Weights of a small transformer language model: RMSNorm before each block, normalized queries and keys.
Each number is 500 + 40 x the weight over its row's rms, rounded and kept within 0 to 999. Layers, rows and columns count from 0. Numbers have three digits each. The size before them is the row's rms in percent of the matrix's.

# layer 6 attention query, 256x256, rms 0.297, rows 211-255, columns 128-191
104:528538518561492480490463498472496591490447481470552561550442498477546490532478486498537459532511495465563428465502427561585522494555498506532496497555522464526611488468488482497473502465474445
099:526554429477512496515494553474470577420408545558502437509456517538494567479531499507493533469504502476480473426562598420580518494536503486533490482467445519555526450458496518574519428493487562
111:497455487506478564543468544496476530413514571496506429462531473441541483565557516511453452503499440556459543456447529444520460561491531444366484538517515493444551506498456517489466492559471474
094:469391556482498529444459411491466493519450504520482527432477528554468487514487479483516477557483382467528558531445477509501516493450516489526539494485511493527491483541414575496465530433465551
102:525506510452512423495515461464528490510483521498448520503555497494496446509469482490493418538601516488475523572561548509483500566530492525515568563598517437538482477565525512454419571418472431
110:458505492451508438485503449550547532493444488439539444559477469486461534550485485505534533428437423577508472412535448498504525456480482412495502559446580511478462619483516538493476441515466535
098:493478561558503509503466492456505446491435521579487541535507542493526448522443500538489480526476492472602517576484520474544448510502575472485501514490530510517530440497480481430490473400515490
095:503501445520545517498486522459437416517534525566482502475452485467564523504576524515447508484448520527467480474432516498480441455509517450583505470512475535471493542481518431554540527510514494
105:502436570453559470538497506485537404459494541498569427489483536510519517488547537436575544491518570511527562542536524496439524481492530500617529496525437517531404533506514509478433541465421481
105:532512533498574477478495548536587520547495444558510465472566429500511465460563487460502479521485504495440495488496560510499441524530548359587427488525426464524530448509484519429438490403558482
103:491539499544544466539496455508431436523491481512470481459478510493556484463450481496433533447417465539462534507492569487490452453467579556547482461478480487470509558464423546550438430491517494
108:511497558458509510498509404501486543489494464470528506510516483602463485474465505447507522483540461466490437545560445487542533445545512483486461564558433464564429486491504491506519562421528492
102:435516545485531460499523501487563477524497526560460502501477505499506489512443492460467598454492516587446421488490515519520425552544518484539492522450427480472405545462510470544527487563506574
115:552535455429469536552509496531524478459551418455460510446499582476460432596491504501546555475487530518519473466486498493450438554484450478454459467510504520529521469470475477555460519517440568
120:466498519606500531486542486526467485496521502544546522504573583538508517502515452500501461502506511467555515463430430542499551560537479483576522479513556476521546381484490547466546552447536523
127:447470519528463522515503482488431488510493533517449425591483460534550501509500475539495432520619476519450535543508450488414513524513528540440446515495425480479519517514513511531613517495530462
123:513465543517510474597500533463620497441487532529506476466508430442567444485458450452497515512478473501537452488562575473493418549513553544545442426510449493512456569538478486486455410467490598
113:521528513500513422570449496407481469501566511498455440495423537459557427505532437474549540494476461486482495487588522578516400427537451534500455541491557510536533502455457477513504474490447537
123:494479537445452486518515521469549482491500415580425485466503505461620526474508505417506525502527523442484514604527501518507461449448513498482501448486483518458469534473564510536507496609451490
111:537531451534537457464438560530493484503417582462478531461459449455482551452509482493491533486411565550572493528503508491504455507602491504521535554477497450491471485462482479501445520451525522
108:547519465536519502489475463537530591509456511502486495564543528572450443539415515546532474504430536500530495451488428444559503544500528504492474549519544434488451460517480489492420490510580454
099:508501438516491498435468519519420497504502554410471543506505446522477514490520476571565428505513474490580409364448512414516598550498483559496513521549520547495516500458490470574442519549496489
099:512508561507528526504505488457492556419436501508507604509516468462562495498477470520539475516566469416544517441486511495413452508506522497446510507481539545471512459475553524520533467510521558
110:465464429449471461548482516523434433558558530502491508532433537470443588486509539402522530506473520516526497442535549498490582434464461481556604417463469465516559552523527488449523524580489493
106:476541464463497490464435536486501457518537551589469478515508503485452489537499496480510474495469464524521569571485514438515522556543548551507528551535524498544502491557486496495488560548507447
113:502495501553543560471522444580503494480488439431503526517509435460465467439500475473513534484481504506557546465432544518413446502497533489467438518543525545493508429474519479519521486524505553
091:486446506405580505491510494514514544506490486556526502436519545560492479483508515523454522420480547588526522542437493446452475486505500548523501492499482534480484491511491533500564450512530508
098:530531488560469529518431522464528512470534540526446515516490513489558413490456447438531482490456449517517474545495468556537556428497470518540537472446444442525452474444442473450478466533573422
118:560499548605531497517476542507466460476448500542494514493530482489412510470491538478539535498499493533535584420512548457447463547592474495542469471405425505473512553493495441566533467530530497
101:512506440471440441518503506520485536454552588572455498499510582496556453474494535463512528522491533512527480519450511511576472496435440492527531530510459446525517447440458431534486557462460510
116:526511439564422463470434579444516479548513459464481464560474450581432549528533494487526503533506513453497442490529526479578559508565497579483515473547493466501552489500450500541469466504466485
109:469541508516498521484449568454459524496470554533493524565557456510474505485556473517565511500460488485429524429492570493519509534565514458546584539523463445527469537417490482507483513513505542
109:469513548468546487505542485526471503510527445517478468447512444507501470420551466563503543515518517487552518510509545510577374546529518519469495577556541545559533553591484545473474471482475536
096:445503524482469536549498457489429401423531516476484560501533511518544519477502521515526479515511462523497590473443507586443453475518469476486488466482497477531599502469505497536516602524495527
108:419555474422430578562500485498547514493574574532452494500517451525527551512524513556473512490501539477523510554526461430495501472447484469485529514517538480568490481531489507460575475558466553
098:526429512492555519496533563478504466508538551490519561531467502447525600512528519524534421458493433501569455540540448474481481542512479516488416507455422485464443508476477462506451511499535417
105:510517514473471522493469431493463415575610475537523477498410498485431584511566507539484509561488543468490510454491544492454420556442493458487502431514572481544553485443498477529504480524490607
105:498489453509423503541500452531537443436473451546460495495457505522463515536472515467468518481520529517463581399439514511459540455481482457587491438544548597495510510518548405496520393506561502
091:528504549614456580489490501485469422498498467465484543401499488555467502519536435448520522555493483472552536495594574503504486502429519514470457507449520504493438558440542519551551481498491510
107:493480494491581541556498517482614461441535506520468437515519592483541534544566510558481514511490453522540458517468574421548447544499554539526431472537543481474511462560582491494457550502528461
102:503515451518427421446524552499590507518456507535525558504515436517486488507489477544521520482402498534411474472471441526567527505555425533463509491479585528478379466450531510497550484552536509
093:471468464517506488597408481527494530483483536527507493467500535534497460515466494465511508482517444552524480546553482518514531537498528460484447538389442533446537561500437547499532494542514508
105:512455561441503489565547563511525474556552461586488472591537479516483528551448509472550432532408497509546499495436549570542458445437484496549506461555465536511465489468485497523535549424488498
099:560507509457510455403536508508522497471524575443529547510446480564442517500564538462498481492506461591519468587505486482453580473512536516465425544469441476487468442508513545486556483510465407
101:464575538596491527424471519498492456471500460532481456524565539506468452478481525512546532571453539557470517452515507544489515477575471532586455515454496475426469589434506537491534505564533540
# layer 6 attention key, 256x256, rms 0.302, rows 211-255, columns 128-191
130:541524529449488449453562508536577448500451497517505547445528516460460529482463499487537484462461540511503503542471478497456480471489454469514564473543482527503490497538509547613567443479526515
110:456444580480586539509495521533452442535484428491478447476524515473505516509456464451479513514565506482540507517471513502567453517421510511518474535464534498524621546493462523519453468463482447
116:460497575552497490481451578494528547583507540480461495519487519491471585506517454479489504503515525506552496544567439580437467455475413529437508445495474466513527508433550414536515539496456454
108:502517508475490489483429482490502573483505472525512491496444548522517500568549514496569524554592490621536550491558488481510483534476501515458494425509465525446520412499509492458504554511513516
107:464497451432532456551476497540526578546508522537497533438481514419543497511529470572470478516514520540546518484495482474419464428477515484493490443584571529464425494465478526478519491548530531
124:525414547529425515521534563436511436527497559479503481443569462493447473431445513449549526507441553468491463490456550516520536524443479439467536517493453507513510531490498540503576594540512481
110:502581464516487463524494514508456515542455565546482452446536546522503543540479462494496522452448418553496543496533501449406496532512509452535534465567450476446529479419431505518484499527523473
109:571524488497467496590529506503532523470467560502500495562464530496496430488498482540520573532581516562457480523511407491478531525467502450498499468484530484472528416521474441571498485537498504
108:482521528443488476508540497454502504468497463446539407493434506570433481516519486511514513542421499513389506503460510530465474461425521562496523523520580556472422490400530524514482491489538482
118:492582456466476498472513548504586440436503449466462511424454528555486455572555465511511522500478408529523485515475519514515419459596494405539586473456565467473524526486496533514482489474548541
110:570543517468383521516479423478506532451499523523511480507553556557473461539518466500469553501506524458501565476483461478525530466492428594556423483478437541540455542541476544556530435442512500
115:484503492466533450488498525507516467545450494523455515439486532483462558530511498518495530504444373601546483526477575503534421504501563452492466516542545520559538558453487531497510429429537593
114:478411427485463592487532486470570502546535503519538480484498567424516484479502459494558571525472497599559537528430536457561501515493458460472490505504472496535560545469494484517506531511463454
110:448482468533513497437594490501525564539428414486517487558522507548500481511516519456482502510421534494512478520482491544558487471488533536529524497478519545376483543493501468488464468511479480
114:471490540531495481472479492522486511469570508554475464518430452473493521503474544548518568515517502511456492526543556472457523448470478476444597475494521463520522492486461485536552414501488519
120:610568467477500447494503477508434493440553518438430430460388483557577501562545482501527519550491524490504486508566510487486526476521482474477526491533553515578511446457528495449549412591484471
107:446483497568516493461483517475528445507523524523561499529451508513463491547540435464498486456543453454526422500464453498440479475494475452456439473483516491550455446492522529456591498446457435
115:566508458499496506507451570547468427530503519477535554523480472467499491548426485447513502511455549527475528516548517498512541473564494504553533517566545427504512493417498550510544512510473375
114:486546539581506420488509516472582455458418449536515567427475475467455592609495418483524553438493435508525520549531465501525590435511496496489470485525503447532510524524524541540527535478431516
096:496512504521419494506494525476531541565512491546473523476448559504452427449506503528456520503558429484536473529483483467592460510548504528465462532538553473478556458533508465519517498456608505
100:518468512517501474531466573530531487533443531400556518587508481544550493510547466514514502480486471577492490484478504428455419574577460532557529577523445498459413460522521469436507471416544498
096:467422510550456433537483552547499562534497585476493489491460493413517505452562512558518507522549499529488553442513512490420558492502462505583480474533500522495509487467469458520502467533463531
112:444484505526507515535537410509535473543439482540520519501533482499503485459469553490541447505570564454558435429480509516503448528371497490539479480532509537470500516615455445510524542515496476
114:519518546500491493519464479471540553458497418559528493421452513456481517467466483496486465595514431516505490454488495539568498471481490553478528479468451520529522499455509459523511525487466585
118:582534494471461492495455553483471498454494496504426539506471521451484512548521429475423521519479443551529484535550411528516589518532451537466489535491518468535463533497493494479470477516457484
113:483547427530541485497514523515540440475525486463447434562504490540521529517563532484457491495542479549489528489449511526556511499504515553565547559567469526534480472566517494547454536479563448
108:574527462558519470528499478455554499453561446534441432476488447553542488463576523542463515462500474576589522511526515438492418518465515561537490486479533501473477475452488532545496500516525453
108:518520448482383480578523440489501507427460480511573561474528532487469494509502481459476525526445491472489440459538444421528472461446444484468498473573515474488503564482473536489525471525435588
125:484473513501460540488508461567507490465486443457460543536501486515478528538511506523475540511490556463572471447480464582534489524503428558590570428485432532526459515495470451580502531489483464
117:522520535454466504472563475520564485468547529589572541514540515432448553528548513523443531467526416511508438550449506498437544558500494513494436513488449479560484464482482534501554474492471570
119:479533476493506463534463537506469478487490537451516470492462565503519563495484491475524520544519467461483511550567513506522561480560544486471513482476504487481566511480437502464534429501512502
119:467520510565504567475471523546501577546429490453476538492468535458495475461474481500425466520527601522448448458518502489464492523473467424529514446484521514469497470580487493547517443498467505
114:496547411536463519522484552514487516543566500509481478499471526534510479522520498553495447428513506479494437563538482526478381501580558574437515535552505468522520461573520424552490463469508413
105:543536547472441502422553441546466498480533512592531498493540516433535562482559516484410459529530536480454486502471498543500493513557415498502507515529451532537515501560513480548509479481488526
114:532474531509508572500533473478452504524462506524478605545459533450488525416542543531490488455461479454517435506517431497426487485466458498498468553519564433512458497594517532531476447460569536
112:471532437491452520552562450510478492477469559499497580529516560503436523476504527511520538491459480446539464487478405539464455542485488540466514526468514495502436493527478485451538497521411406
112:516498507506503536511465484485528468498528489534496558612509474527487485522494543484502477520557561519468520524496560464527578467481526455494506503450578487503483497489511449482552522480502527
115:542466541559476515525514494503511534554477539445534460517440474527540546441559526459517482436534534517528499517525530496469503457562410470513596476465551462520514491476550487474534493508478415
111:394476471580539512494490469451538446568479481612456505536464484477472535546503448471537558551528594453497562551512487531522528499506507495494471474495492480565466521506462417526508502524528467
114:542494451514487490522451511499459498494535615453492486492513490553580523490478468531498493492507481479397569546515498503475427536539483503511571495535547436454484567463511501434464491510528406
107:416453541523510490523458549397573433540481526525565464546504499458497484527458535514475458505489518484488470500496529498465480556472510461546520497464545483557506492539464398474536514504424403
103:461460504335488536492511538464477602451457495448464450424468526490516496530418456486512531495391471461511413569473456493468534538444424482438485508477490446559614440507450509526488516500504487
120:555570458509464466516455485527572534541492439487501498480519584508482515474520477546486461494524478549512504531485452420459506561522570534525510497556474475449501428542516480466483453540475541
113:489560478494478498469579523495578472441527407583501546505493511517505531527526494500504470502453456465505508542492528478468509598461526554445481539545454483521473532524506509529530501464603494
116:510459517433505544555508510466548509520490511523517479483473476556409385539500441444460514504468462545473478426440475444546473530534493533514496444492494527504478546537537438512557503468498403
# layer 6 attention value, 256x256, rms 0.502, rows 192-253, columns 128-191
098:447489511530437492552496526513490497458475410538526524537494523521506547479425464475615483495494504428479496547547501543462537457544460414497515460452578531466543502470516497404538558544547477
101:550519531498513447518463483471410417507508453534486492513507541439513547511450405515436499539517536493413522533441467563487464531554555502529577503493548438483498511545487464545495508525579517
096:524472547490443490519541471422406487552591485514518455536533525598436461495489617485517469578457495560518560511423511532413490514517469519523395568588506511484439520433492525545507526480521475
097:394461557578449498500495490414452490488559557445572463493536476480444485471503504554518533439468540535447493513423495452481538579557526517527538483488496472453511560541463390530498449432514527
103:511512404503484505474467450504483540495514590510519537512516521494550546401535505488516451464496500494520542450465568473534513479525483400527447461485498519536544528452488518505445478570452570
106:492527460491487517494468468519477579470558405410449525487451530494545530504544515510512475558481501495490558476482462548471468538455475588449472484459446457474471548552527541462505457498487518
092:502522468522492485547482460542486480580474503546465521508444498507530510472474485414510534546564477539482430548521525417490474524491503535490481478473519535523507487467546541501537476550486537
100:500515533508527481538479527483536485518523465524539551462518456537513473510479534508434531391530523460509512538538448498488518492524480415558590544534581517462484479498470526472484469539471493
097:526482436403446506537530506531563498501483510461503464529495509494500538518500528445469567573485430449527473514532497487546563521494503574520426506509527504522528476523514467455502534519431504
097:493453544538549533559501480542491557567485476443479458479494456444439523517518516486482489471501494526445472501479478453444479564490626466452543491547515460487566498477506508500522506519458559
099:558505470571438561504485541563502470483534451550532481483487503440478453446491412479542521513463488505490485544475506502552534475525484564480541496568510484555537532502470488500483520488566475
106:506567549470460495469537443491558522488571474523498444470480477453522446467428513480488461487531487523553485568479495522492503465493519445552475495472492504498537522504525561486482479444486469
098:487538498436488486490528490490491552551487525554486487480497536500491507490447512472415502515516484521552476525472496472489491443544523536525469461459451533570479453468556457517515484511427537
091:466544529494474501484521549486477490512458453565517449477519517484540520462503569519559518528483437479452473485489505514498483547520420483462490471593473541431512501490497578518503549490472439
110:549547519503470464490481520471407486499531503469516490432554524482564489490570485462465437452467517498410462531516478447447454513499531566488460477457526429501510529475494533575520550536503526
100:482533454538458472584519480549518432520449524489451520462480516498494516491507521523426500565573459506536481502477452464485497510485455544469507541487505545545490511527534486537441528482443531
113:487534545486517472427429476582489520560480527536437512504459515551470440487518515456498500467506513459443457551501483484551500549571454519490492515428503544492451472484476477504506501540514485
094:509528488492519449540552537480547490447494507499480504526465513447523540448509537464488482452434519499475522537562507440483502567554532461492513472469583518540485501504482459520581481556502509
106:548510527505514374472540475425493476486447482492536387478530500493497512484497539505504518527511509465518520545505519450513472556509483532412528480501511548461397555469517467492538529488450545
098:570460518453533495571401500540551558491431505543487543485470496431535606575529503527484520482526523484469447445498515458450518497541540525463503540531519445508516493531489555526484483490444469
100:523514463467439481437502497509491503569365441492503538516596506540524452448519534525530452465483399536447535531558516559537496473568494568466513489514515481545466472489495450543441526495510486
103:510428500495425504552529551461514482458498442480534475449497549495452540573535516541546489468475468518497482537533526365414514445460472496568466562524617513467544489514462496488504509410504548
097:457466469504562505470553483552448461504505518422410491509420536507479546470516457553521493464449490506531516496534553458528507553478521539457501434489506477455476544522469424511560467525541558
105:486465534535536509478440534566463478521493492517505502438496521396478441593514514538467491533493548533450492424573552463540463492507541495536526491405514551494535497521428469461551475507439564
094:512536573514494532540560564498488469423462490433522482530512481517546463456561592539534455517543475506511509450465497534503550453525458481512468516493546441448589499594499493545586532488447513
106:454484476448488497507466537470548470514517560491417497496541484549490482530490525515509454528512479483518540447546573485508441552584450485512487447614482562458461454499473479511540517484452521
093:489510494555503443536529500483509462487505466533472528466540431546508463515498483441463565499494494461494529492519521449492487442530505494566557490564567497554460572541497482444554511469486505
099:495482485492510516493525491528505546497502479511547403489481398432501438445505454502512501548458451547491468523416480505548381441497503423561473471511539476564465533506522503465510476488537503
099:492495537522494415476490564451555500450503454520500440523534479601505504535482479536485534501515574468507558541582546577514503462525534497508526503587499523531508390497515411476507512536552535
106:493503485476488467451500533519461479444499460491560459437455523501561549515481471432503481508518523552469493569583506490551449488461504472529397510434459527488477485453464534485494451566502496
088:539480572509511406457480518530528535429495484561509472458518487521494462530506506475470534547503414466498498525498483545472555559588503515492493529493515425534407499537528510492533493495493551
092:458445540479511470458511467537527460467518491515561483560544500471458547509462507569422446442561493475465438472513538536576548532502527409551478460435476520460501564528502513487491498514482509
106:536565489501506556542504535487495514475576559436500483454566471514562509550530526501469506476520495428568488465444460553518532553493487451442504505550478500460571445525517463513414530562503527
097:437507428501501484493479525486478514621522511505527516523495451525525500561516489511498530487486483542550526481478529534551465520526507499451469566498383536435497582459510460560532519466501519
107:495523571521481530486479478534533540436448503536411509501513497566532472509483477457479498520446460453556537515531486431559478423544466540467495522502534472567518480507520526494516521508482449
106:507440497554559475487500516513490495532481433559509433491412463481529465493471464469475548473522565453463507458497452455488522540533538512523554508412580429522481543563529471510463549525525486
105:418478459492509580517560511464522493457579464475498492463454565552510433538474528522461454463493460523511488513464459462522449486478545448553487475524500487516535499509566448488520532508506449
104:484485446488486531429511463542522481509432424529529438555539555482481513480510461567478474481487497512492490516471431449445530478469526479524427550441460454567510461439522459538484551488540516
093:507464480428465453568507553471477489590556441476427529509497509465454536433550496530507551555503448535582552490494479531417423567535541490577397529518542489431433496510523597519506539525512549
092:493403518495466448476554468508489458489507543583546525427505469515524544504431559465512462518525470514486517531477566518437480504436480507475486556523476505505563555483517565418509518488535443
098:503492490573538504475501435481495508509521425529434514488444529458547547432515481528507427523463458563492569460536381483464464536471561431440576485493516497506444481561530462500462565516575556
101:470487452456408511527539426439607526518486504567499480571473514530474558501486520551536621464482537428514568519487460550450479492496452569469457496527426529485508535467500538463538455547493469
097:567436517382455528496516498524506518531451462499517557428500561519516466488566461463520483478497427465503548530489420473526515488532522507446533562406578465508507511436479459514545485474538418
099:524494505485548497519450524491440512540415536460469421547536427532441481463555483453448459524455480464534504534486539548502485557527474468484460538476595434436475513459527490495465523536437470
098:498537454512466525464501505518523565550556437459505452429498536525523467497490486489441508503442425521524521525538539492527476501468525497406462501545461482590427557469569497441532526396507545
099:564473430513433549550542430506524548492521570399495463494518524500468543544572463431572448555499536425561526459519539436423489471520451505466506504525580542559502530452546566498523536485514496
096:474511562531471548502449518521565505448482420431440502512529464540501480447509429538508510555493518437484506508521408467517479468529498485522487471432489524480491557454528561509522435491494466
105:475479485454479463531490506448472467594481486515540529510499541490478513546482485517461476577463525541505470494488474530536416545543535398512515499402468553443565547566492556507534493508464513
098:524538520556487513524495549491466493467558431434475562454443540480570467501428484484566540532514493470457572440544522482542493495475487444557485472538557443455571506557553483442497496540437504
104:492478451607464488575459479482498499525536481517453499464565457470537492548497506509514497520474528527460485576449592557515513496432474462604492528497520416483509426487483466433454501520568472
099:497518490503527508558484541486475538505538544548535488506551465445412494474623516539499478535510549552585510505471436486475520507561475487528504472534518476442448592443440455467532507430593473
102:512439480515513527482446513571473484470474455474466527492539571518546507497420501467533397445474463443412513498447430413446500526414462520492508534479509496558469578443495503456454476481491486
087:505481483477510533510464505455505585516518516474457505496563465460526418455468536530438487466519512422531507456552469473413512541523468508562596519530519451483485548516559471556448460496499460
098:521471412486407456418490428467491484469456485524559433487520484457491475592557495477446517421537549434515468497543399452430479483400459492485493515484434563504537511540509495485532537493511414
109:439517472505453456540522514468471481544541538585489548550556458513429481515593516428509505572489474512554489485517558530532523470503441493505528541490565460472480451408487420541473529547534451
100:430511394537453477471479463521479508563503502444556548568483481497476494486421441488462461456524533466460568510468448545517521559511528555597532521549493521443509490512425531504414452535440479
111:454486542508534548611528504481518526496483411447498473498566463524485546555454491531463456506517499510552471492473462515507517470563600504551526540495535492477575538530484500481557542615490502
102:516462560472532507455530525409441485511526475539548543463497551495525440490524583490488473474429518574517488514463530485488454531422530463440460539588507515486518474534496452540553541459568510
100:470474408495548509499480500483479495446512544496470424574474479520477477482518571513528474476460552508505535460518502542502483506486433421509533483547464500386535470545513551497535524549484485
096:468518475501482462557583488573521495535482445510441557531474507489471594506433525510530454515519424586473456505575511584573518508466490503447414448517488560544556448509474581465517573511511502
103:478490475525472489521474508458491526503492519432490519526472491452493530491512491478534390485427469539579424513571525554486470509535593512474479451487528456626493431469457490449507474547504519
090:457546528449517556479516545530546440506490480508462551534531520475500491506528552483535465547555500467553450502542545515503487541457474453471473486581610553577500480513556460502506469441533435
# layer 6 attention output (transposed), 256x256, rms 1.06, rows 192-253, columns 128-191
101:442511536534487420544537453544494513520501462522469421518485489517517515361551554514491556592485457478508474459466443563473448418543498495489478460464491624537553493473519523457480509531455497
102:509513508430482475508564505489513470402507459536458552482513536514576579541491540528435401494450460529552485513468497468504545580529550529523504504450464563524511504537520502472522447531523514
098:470456595434522551509475495591470493551485514517501487474509541500452442496551479508435487512546566532508532474506490531480441529486488498509520464493456546518445493495492504523499470561490453
100:499531431500485545472552503561543544577520561497510492571466493570541504529547444512547484516532485504516537459497513507450472535559445516437424504517492523511493450439515452483495559490501507
102:500490488490559572518568443524432467544495473500455457496431442498522485556499513556487453506544479518459466533486554460483600499540523537465554458447471558494506494491505516566493517449506462
100:457453485580497521561526479493589507458419523426495471476506450481507506576472536530541549460488475509569490595483514529529480496524534512487510544419558505524514553506452472516512562488504510
097:503485486506509505498504529532492544492466508509501518571573498577485427529522466504555511428498464519537512548509475569548519450582491435442454523523467573485510449504525496468627486487603554
102:449531492441473514546423497528494508397500537532475545466609473442526509487530414541503530492456526485503535516384432488510502514604513563509546504485555467477514475482476521563507529521452592
096:498469410489516487448494541574441498459541551479474530509467466536516458517538459490530517491514489439521475451504500527510557480505564460501505475581514495472445459459542567489454469505492511
101:528576499478487470482484502468532516529483604486429590500472501512533476553456543499503444501491589513493528455508503451491564482498468587485512446490508460414480508548557486459539466539508491
098:481505495441478529528534465536461555472572498440507492580482507470494495466457507512487505551520522558573466496502562492553436465509535439499416546457523489464528542509518494461494544559527534
106:496567465496523469564496480486566527481522550450517451524526458473490451460564467507470538524461527541456378519580518559580376425542506543497512466490512512477505449485585475449458534466507443
101:562489537596515509452528521550485543462518504479547526541524478476508454460506531539472491472487427543441496504581558461435564417466536525534524506477590627455454517469456483533488439403601502
094:516469433421498493439498505456527478499545434543511479449536463511529549508527476498512433538442535516570490478452453494488514506520485538470524472559544474513396486535587504479492502464554548
107:487512529520450486488550524547492521559577458512501448435487545465488464527477555528507507577484516482540459513478519483481545471590480487527448524518484536539597523524472529545450554514576488
102:573510529463521535476495491501519520460485509499490452518494521452498495458492420589559564439424487466460563537520482488482461519485499505461426458468512523508429532566483616492507570507483457
103:534461443495464503480507481550478561494404499493520517556453505542563525535600567475516494472504479491522494458530566549475495480482475532485483488462459469523508507523470555493504504480604582
097:543545478552446510492531463584536426513488440545542566460486440521451497490539560473521480541510454474458502427485535550487491469450482513484474513484504579479528412477470475489474536485518532
099:472484502502496490513484461555527510546486541483488518426508518480431507504498464505471535471537422466535464445440516471472491489516539498475555428457509537524528545466525404413525532506562496
098:463554548500506478553504468559561515526483487488501567472503534496628516509542501498524469495506507565554464500477476512519496536541476571532510518514465529453511549553528536472440545506489402
105:485474550479551503498461486528477540543479447486497477534522476496424502544557492539411498503479494420433520544497429564539488518516458452539465546493502443537505396587515520505533491495468453
108:539445469459529498468471569495473462553502508501433505498555500510511484493520528503503526508517495513494466524518517520533430476542440502496521479435521574507429519507521492452479526536512504
095:454551501497477523433513549506480503489457583417505536550474518490502564585498486501562455540513456503539518464445518509404454556472457509515529482531492449500502488542492458497503546511502482
110:450472534513444481445499512530527560497490464433454580490486502481420505512583576502507535489469565539450519523450484493497487508573447486546488491496537476497446544559570452508515526578558524
093:514548483485508531501508532485549485482565453577544500439510468503436514560519477456479520538558535519416496459564520518390527442494495518508461449494426477492534521458551458561586538533483465
109:524463486527589459468437544484484525521522537525532521511498535462436465515532563462493452467416583486526502413409497577524504511476586507496534503577532489544530466464456468423508462495534541
093:471516508505524525463463510514516564509503489458525536467482483525579545451566467557510492509505455495504535482543489483432525423604483475454554520427514498482489481471466474508470550539551496
098:460491482479587530460516432565537525468473555493497541494552518488495499504450513532525495541590520493493479486460448458453481483523543473494499546447433425565551506557468478475493505468474571
101:584566487443489559508496483499475527497466503553509554438538497517558500522475523529440432530432507428428475450451490469478495547480452494510537456547489473567529492488504563467528489502522484
102:516520477516460529448472507451472489563508478528454539608479523508519490497481494488489476465510510499521520535447531477459561476573527548475541548554524483515544502547568497491489532426492461
094:529521443451515502464505544464486500486523443457463579478524512437501488562518502495540461501482456484557488449473399489552503554434443534446573478554493427460510449518456506493507532444548461
098:517528512471525461520466514517462493446459452556490541523380584443494521523473443436546479516508542570493521529480471549431503501477518513471513520472535472459525480420484443529465539573481530
098:450538504478493464516564472515425458448480491521509499517515540519470501525489584542446471480475573502523524494430521526467483454512523517520489545512539462537532491487493392447539457495525456
102:499447539497553548534440471497538530492501522516541505520455524531533460468530536489507433533392532555536574437496476508525429570457582459484483502536500482474543526526564549505511458485482552
101:522435458504458465489499463544417422491512447475446532503509557440536569459572547517550555421560473564467481608593468556531510586541501493485474504514505556458510475527494434475460477423531385
101:533526527519525535476484407510489430455485466442514544508549482513498508494465454479526486561545538435509496496553484534513470525484553484542487461542478425518536486469511531548577566493527495
097:569524471492508483561493482507523438529486584568496489528442511525492414554549557462519509461570495433503519518532547530541507514555469500537536554490560550617540484421531551533503498468559519
105:481446570497568476577518486455483448477405525528531495434510496523522411498481563503488513491498532508547463519508544489447511487463474493503464493446492560511542483552516465474538446536530533
096:476506534430555495544570534484526519476476555471503518478493480455570516534450431492448548493507508455547548535508581520483480469523456480504566494513463549547535555514508542481478457465496422
095:499507446435503466597433585504450495503466496519487469524499490494493513516473462476494486515496568461531517494459494511582451505506410539507512415494499469478481477438483463480459470520483468
103:472514442500516490533545468454549527474437515499538517497503528502565554497464541435494532455431512486478535505517497509456525449518472547460510535517537561523460522526490509419549470505476480
101:539435564443517482491552489505511528487506440530469490473509509466480446489527470502468495509466512536534478463507496472534454465511474453509587469544510542533439449448543480488460544410415554
101:462522424543492506481513494480470541552520465559502498480546564499577445459502476479493484504469438454515480520566493468527528488495469491525470550504505571497565583566517506517503508493479442
102:429552487536542444510485491440540461562478499518516493433471546543449455572485555549499486494529485530483499485511444550446505518446420499459518567475517498481559456493453525581489429495454522
108:504489461529530526540556506463486624482498509515474590478501468491485518513506553576516503493556441471498546538504542500586456530453446494428453474500518468505535456457561543483501519432493465
102:537516512476523529463442515562514533481455508423576493464520508434431555480475560473431487477495440490496489486528553518572490450486508506460442497509440488578506536522543477539436433494475476
098:444520473417517458480504553465530501456499473504433420554483505564515465494488476436527513455511488453519461449556532507439437554534550420526474487529505472482460448479496480417469532502550532
106:483481462487542432566522547481567449513485462496427478560519556502531500551502476474516500522548474489471531471481439500485508522473457462599514492555490524468477505502543484528461502498595499
098:461502482463424491498551514503475537512455424471552501527462446514444545529476554517508473504444467553528475471525560459535450534559457491516466518460482496492568461477525472506579510511458459
103:467533501435489483502473519516494475440504480445606506430469501532472462471443519522524416533468543533459521500491535482555471540523477552535509423485592464530521535544445516506538527530585501
098:475471499502510530426458484522524487535548491509512534491568582522573514546497539545570500483447471523500478434503484546463559525537455571437456485531509390555515484472486514528528458542451504
101:539545524490455477423505443505537469513466459494565539496450550380543458484476536511553541512526474412486528556563480535564505528529514564465406483443535496538471555531535534464485476479506550
093:519566559458506493503515531485541485511490518567537558506466532483508546523505499475570518490517464511606456607520420487482497516512542543525480485473463542500489466478444493512439484531519557
102:568446577512529584532414504475515543546534464548509420533532452535456455442443459521491476450519463476523460525560496463508490487518453508426509501544512523455435475525601513541415466523576558
102:534458483489574514441535497595503582510484535518562492580466498474459528479495523515516455500502549483490496543482535554520497497428473475440443418530519578487507563492491548507511424456474514
104:500563583515532452565466411532472504474493451433460505480477476497468460491558512507560520474616522549560499521550447523486503478569507503391530478533411467424519513496496591525482482498521515
101:494472523472531422503489509511469477490520508523445521517503388495579570506492481472561515525568544465472501440471508510507521522525425496523501486503503546435555555464513451488521597487525474
101:384523553518510514495622563520546454541521465557526554481507515497482525486492489480486524522524531538501529518462521484507481557561490542416470526529509552510443498449428508473549481505529451
101:486509470429515531481541492489475461529554555507620475410416490500467527466478553539501419478550542540486496483509503474467478438559394524530494501590477489538567537528504514522486538483439532
095:527493511490457533482538520527517471453486462558485503564594531455522544478524448446515450527479482541534495487545608496550439486469448530552474525434498503488548497517485450537560495516470455
106:479460458541484535531484517514526455489431524559512460433463492455492612488555492498511498493525473478527524515449493474526482477515455508495471464519502477539464442474453502489544527425566392
102:489512459534506465508501430468541448517474504467543525538502463472457548482521449497572521524513528510473507491510586517551484462454487508561520507505448545490431520424555504525570486543514480